Weights of a small transformer language model: no biases in attention or MLP, untied embeddings.
Each number is 128 + 24 x the weight over the matrix's rms, rounded and kept within 0 to 255. Layers, rows and columns count from 0.

# layer 2 MLP up, 256x64, rms 0.166, rows 234-255, columns 0-63
[[171 126 125 190 118 149 128 109 114 124 123 158 104 108 137 135 111  98 128 110 129  67 166 113 104 172 151  93 119 168 113  93 121 123 162 113 104 118 106 151 126 134  98 122 172 133 101 153 158 119 163 129 166 107 122 142  99 161 135 154 126 149 127 120]
 [118 125 149 143 170 125 157 136  99 125 151 133 148 152 117 142 108 109 103  91 132 111  78 131 138 117 121  71  61 137 131 105 121 173 138 106 139 108  75 125 121 100 129 133 138 105 131 121  96 102 127 178 140 106 101 139 165 158 131  93 126 102 143 144]
 [ 98 133 166 162 102 179 131  79  92 178 111 142 131  78 133 125 129 139 106 142 143  98 121 170 138 145 125 130 109 132 119 117 131 101 144 126 149 136 131 177 165 144 109 138 134 157 132 117 127  67 184 116 141 140 115 135 104 122  58 107 131 116 144 100]
 [131 105 137 152 122 114 122 106 149 123 166 128 106 108 117 141 138 161 147 129 145 134 164 162 142 106 111  97 100 134 113 128 146 176 137 123 166 138 137 139 109 123 120 191 128 178 144 141 162 116  88 127 130 127 139 144 124 124  96 105 115  91 140 113]
 [147 105 146 123 126  93 131 122 166 137 109 151 164 156  96 145 132 124 113 140 166 131 114  93 117 117 107  93 109 195 117 138 110 136  74 143 128 150 105 147 116 143 108 178 150 115 127 146 159 125  89 110 133 175 137 149 108 102 131 115 129 130 119 152]
 [142  85 112 117 132 128 121 143 152 145 109 112 135 125 133 143 103 145 121 131 119  94 119 120 139 116 107 130 139  90  48 126  87 146 135 157 167 143 130 107 126 105 112 121 154 113 159 146 178  91 121 165  99  93 127 146 127 147 115 118 133  97 117 142]
 [121  94 127 135  63 136 168  99 151 148 124 137 133 141 136 128 136 122  91 148 138  71 111  80 139 146 135 128 130 110 151  76 182  82 145 116 151 128 150 155 153 151  92 151 105 169 126 135  76  99 160 117 123 133 102 153 116 112  92 154 137  94 151 125]
 [157 120 130 125 137 132 154 158 129 138 122 143  99 117 122 115 128  95 153 137 160 127 152 110 157 117 150 141 155  91 153 109 107 151 127 129 141 155 105 126 147 132 185 136 141 118 139 135 129 154 140 165 116  95 161  92 110 155 143 109 141  94 111 122]
 [108 115 113 118 101  84 154  80 155 137 132 153 130 141 145 125 159 133 122 165 152 145 126  84 125 129 149 136 118 140 123 158 115 130 136 114 131 134 129 158 104 120 100 133 130 113 153 120 101 115 101 167 160 103 143 106 125 146 123 121 167 123  96 119]
 [ 69 106 158 126 135 116 141  86 157 155 116 112 112  90 183 125 129 143 162 120 177 159  98 153 168 121 111 138 148 137 172 123 137 120 136 155  79 132 117 164 142 142 122 135 139 182 140  57 124 122 138 148 141  99 113  35 133 114  93 112 119 141 129 164]
 [160 117 179 121 118 183 104 120  50  97 120 172  95 143  97 149 129 121 155 103 130 119 144 169 118 109  89 150  90 126 129 104 117 119 138 172 143 105  83 138 123 131 114 156 160 145 109 137 117  96 164 127 122 113 143 106 136 117 128 157  61 109 180 119]
 [112 129  81 104  83 148 129 120 133 140 155 128 108 146 150  87 102 129 147 146  83 129 130 158 138 134  63 157 146 108  86 123 121 119 136 123 160 119 105 117  97 143 125 154 117 145 172 106 120  82 111 127 139  91 150 167  95 156  87 142 125 104 128 152]
 [116 143 110 115  75 178 157 122 112 145 117 120 123 137 131 114  72 149 138 137 109  95 138 141 123 158  97 180 120  97 108  85 109 128 136 135 153 117  77  89 103 117 134 109 118 155 114  85 126  35 161  97 145 119 175 178  84 179 133 121 139 115 137 132]
 [102  97  99 122  62 155 156 169 117 122 146 172 120 110 143 154 157 140 127 146 160 109 106 122 139 122 140 120 110 143 132 119 143 151 136 122 116 134  75 136  75 111 135  98 134 125  94 161  93 129 149 129 146 137 102  97  98 111 142 161 150 151 151 115]
 [178 132  80 126 160 141 159 119 123 126 124 140 145 111 119 122 146 101 125 140 156 126 137 100 153 112 206  91 106 136 130 121 117 144 141  99 134 160 129 157 128  82 123 149 153  51 142 108 132 139 144 151 174 144 113 115 109 101 127 123 125 101 135 132]
 [112 103 144 105  86 109 143 156 119 123 131 129 145 119 127 149 144 120 159 167 105 119  72 100 109 117 111 149 109 131 102 116 154 104 135 140 177 129 132  97  96 141 122 151  94 194 115 123 124 142 107 130 128 111 124 148 155 122 131 133 126 119 165 143]
 [ 90 123 108 126 138 120 121  87 141 121 132 109 119 149 139 142 124 108 119 105 145 129  99 167 163 150 132 127 109 138 140  91 152  80 183 140 106 109 127 169 189  88  92 152 162 148  91 118 142 144 133 154 131 128 123 127 139 154 113 157 143  79 148 191]
 [106 128 156 140 138 120 139 138 121 163  89 128 130 157 162 165 116  90 129 139 123 111 167  76 176 141 102 163 133  88  98 118  93 142 128 113 131 103  93 122  97 127 114 140  88 152 112 134 127 102 172 118 127  75 130 159 111 161 108 129 164 144 112 166]
 [128 136 151 114 138 141 110 135 108 144 139  75 136 154 140 108 142 131 170 196 148 164 140 113 146 141  90 153  83  99  83 142 100 129 109 168 134 148 107 153 144 168 134 151 123 117 120 166 166 126 107 107 146 125  79 117 102  74 155 111 100  86 153 128]
 [143 115 130 202 103 147  81 115 114  81 141 139 128 151 128 224 133 133 121 120 117  59 144  83 117 168 145 134 125  78 106  86 132 117 172 134 126 132 116 108 153 140  90 126 147 182 101 155 137 111 154 139 146 168 137 116 147 132  95 134 140 163 140  96]
 [117 155 106 120 103 114 148 117 187 142 135 133 100 101 149 107 125 146 145 142 153 132 122  87 144 103 169  85 158 111 114 125 142 144 146 133  72 146  97 124  85 146 133 123 114 164 103  96 149 119 128 152 152 123 142 107 111 118 128 133 162 131 144  84]
 [138 113 123 128 109 141 136  75  69 111 108 144 135  97 132 154 148 174 157 144 162 111 170  96 146 103 137 107 119 183  98 153 119 116 101 103 133 160 156  73 130 113 139 150 129 117 150 140 153 112 105 108 145 173 123 117 120 102  92  80 128 105 183 149]]
# layer 2 MLP down (transposed), 256x64, rms 0.127, rows 234-255, columns 0-63
[[162 123 140 187 141 170 130  69 114 126 127 128 117  99 149 141 103 115 119 102 124  96 162 138 105 159 153 100 121 125 133 100 107 106 157 113 104 102 111 123 129 125 109 109 163 154 112 153 151 111 138 141 165 109 117 125 124 148 121 144 123 105 137 163]
 [120 150 134 150  90 129 136 155 144 116 154 121 139 130 149 116 150 111 143 150 132 119 119 131 125 111 126 127 140 151 157 138 126 123 127 171 123 106 155 103 130 123 138 144 104 109 126 158 130 104 114  90  91 111 107 127 144 133 123 104 102 167 111 101]
 [182 142 145 139 147 149 149 155  85 151 165 132 112 139 122 114 115 128 150 144 145 111 126 137 145 165 128 135 138 118  98 114  95  75 106 130 147 112 144 162 144 144 106 101 122 173 124 118  97  95 145 126 143 101 114 106 121  88  49 117 132 132 128 162]
 [128 140 123 149 120 148 115  99 124 139 137 101 133  98 122 130 138 116 141 102 119 112 130 152 143 105 117 131 154 126 112 137 126 169 123 135 155 139 180 108 107 118 147 179 113 150 156 126 162 120 105 112 115 126 142 145 129 109 112 121  98  83 151 104]
 [124 104 126  98 130 135 148 154 159 153 108 136 132 123  96 167 135 134 149 114 147 130  89 100 171 160 123 135 119 126 147 126 116 152 139 147  90 158 110 140 122  98 110 141 131 116 113 102 106 133 115 104 128 164 155 136 142 157  95 139 115 132  94 124]
 [113 102 121 121 151 112 193  98 148 143 114 124 157 128 180 125 130 132 128 101 136 114 111 119  91 140 113  87 115  98 128 121 130 150 149 103 139 146 134 132 127 148 116 156 135 130 118 111 152  91 130 157 111 108 146 158 152  92  88 152 178  83 130 134]
 [148 151 156 124 142  80 130 163 111  99 169 111 128 115 136 122 108 122 116 137 135 179 125 114 102 114 132 145 101 151 112 142 109 160 123 173 119 115  84 140 166  84 148 125 107 129 106 160 144 110 137 116 152  81  90 144 144 123 148 112 129 150  86 143]
 [138 116 115 129 115 123 120  97  97 131 122 130 155 132 151 109 132 128 139 143 116 119 105 155 115 153 100 100 163 142 132 140 153 119 119 130  83  89 137  78 116 132 118 130 134 161 118 134 138 128 136 121 125 141 138 160 175  95 103 121 129 152 146 159]
 [ 99  71  91 151  75  86 163 107 133 150 121 130 157 126 106 156 185 117 123 151 119 139 112 111 115 109 123 156 135 133 144 148 119 110 164 124 109 134 124 112 106 147 118 128 118 149 174 144 130 140 112 151 151 115 162 127  96 111 120 122 173 131 125 106]
 [ 62  70 131 147 161 128 121 106 142 187 124 120 112 106 158  58  85 150 141 101 137 132  98 143 172 165 123 129 115 131 124 112 140 161 138 120 160 118 157 173 156 132 157 106 136 124 159 139  63  87 115 163 106 105 113 107 155 139 135 128  95 127 147 146]
 [133 108 131 129 109 161 112 122  84 104 137 148 165 106 122 157 154  92 125 126 131 118 140 163 113 123 119 130  85 120 139  65 134 130 114 124 177 101 100 171 146 123 154 150 149 153 101 110 131  75 145 160 161  92 146 120 120 123 142 161  76 161 160  92]
 [122 144 138 182 125 126 122 105  79 123 104 100 110 142 128 138 136 124 141 111 135 136 130 128 165 112 166 109 104 140 135 134 150 153 130  88 133 179 125 150 132 112 125 110 151 118 119 160  94 174  94 108 115 144 108 122 152  90 127 122 142 144 100 115]
 [131  85 147 117 171 107 122 128 125 117 122 116 145 112 123 141 184 120 149  62  96 144 143 138 124 106 126 140 129 181 163 142 129 142  81  86 120 152 154 141  65 132 128 148 125 102 121 141 150 100 102 166 108 152  87 123 122 117 140 175 158 117 154 113]
 [134 114 117  88 112 130 123 157 134  98 118 145 129 129 137 107 122 147 112 158  93 134 109 163 175 173 121 147 126 164 102 140 112 177 103 117 111 159 138 148 104 128 114  98 115 147  82 107 113 145 128 151 130 143 116 139 149 119 112 132 111 102 142 148]
 [150 170 138 101 139 132 116 131 105 110 129  69 136 136 145 129 142 144 108 124 107 152 131 167 122 131 172 121 130 144 144 103 105 164 107 122 135 142 167 125 118 137 150  97 130 103 129 143 146  94 107 122 116 122 151 118 127  84 128 139 118 111 150 102]
 [147 156 137 134 143 106 137 104 115 121  88 104 122 133 166 130 100 157 129 146 101 114  88 152 134 116 132 144 102 159 126 114 134 141  93 109 105 111 162 146 121 112 116  92 137 127 102 164 142 116 137 131 139  93 127 107 121 143 153 137 149 186 147 140]
 [164 117 166 139 164 128  78 171  88 128 135 163 126 145 187 100 112 137  93 122 123  98 152 128 120 163 103 116 128 168 122 142 114 148 116 136 141  97 143 115  92 133 126 123 102 140 143 131 111  99 147 105 141  97 169  99 141 112 125 114 114 153 119 119]
 [149 167 117 112 129 164 137 140 122 126 159 134 106 112 125  71 120 160  88 131 149 124 119 126  91  91 135 130 110  90 176 151 173 104 121 128 136 160 103  86 143 135 133  90 140 150 141 132 132 113 120 108 154 165 158  83 117 114 159 120 125 120 118 137]
 [101 110 140 152 125 155 112 169  91 145 128 101  95  94 171 122 128 143 121 174 106 159 129 106 154 127  71 149 123 138 118 118 105 160 151 169 120 159 119 161 153 189 105 147  99 119 101 159 128 122 136  74 162 140  99  46  87 110 140 138 117 129 139 118]
 [146 102 101 116 100 123 117 119 151 112 127 135 113 144 118 170 162 138 134 103 144 134 108  90 144 127 129 132 141 117 126 113 126 106 159 117  94 115 144 112 134 122  94 133 125 155 105 167 159 107 101 146 165 155 104 142 134 107 129 149 141 130 151 128]
 [130 145 133 111 149 150  97 154 100 134 151 139 121 137 139 166 121 167 130 138 147 154  89  93 154 103 139 117 142 151 130 137  98 109 133 102 111 113 132 103  98 124 147 160 100 157 145  98 141 103 120 112 110 117 147 138  82 159 145 115 101 159 125 118]
 [182 178 107 173 136 114 120 113 129 138 120 100 128  86 130 111  98 120 143 147  98 182 129 102 107  93 137 117 129  88 154 133 147 106 107 149 161 113 109 122 137  92 175  95 137 181 121 132 111 168 139  97 116 149 107 111 162 116 123 113 144 138 111 135]]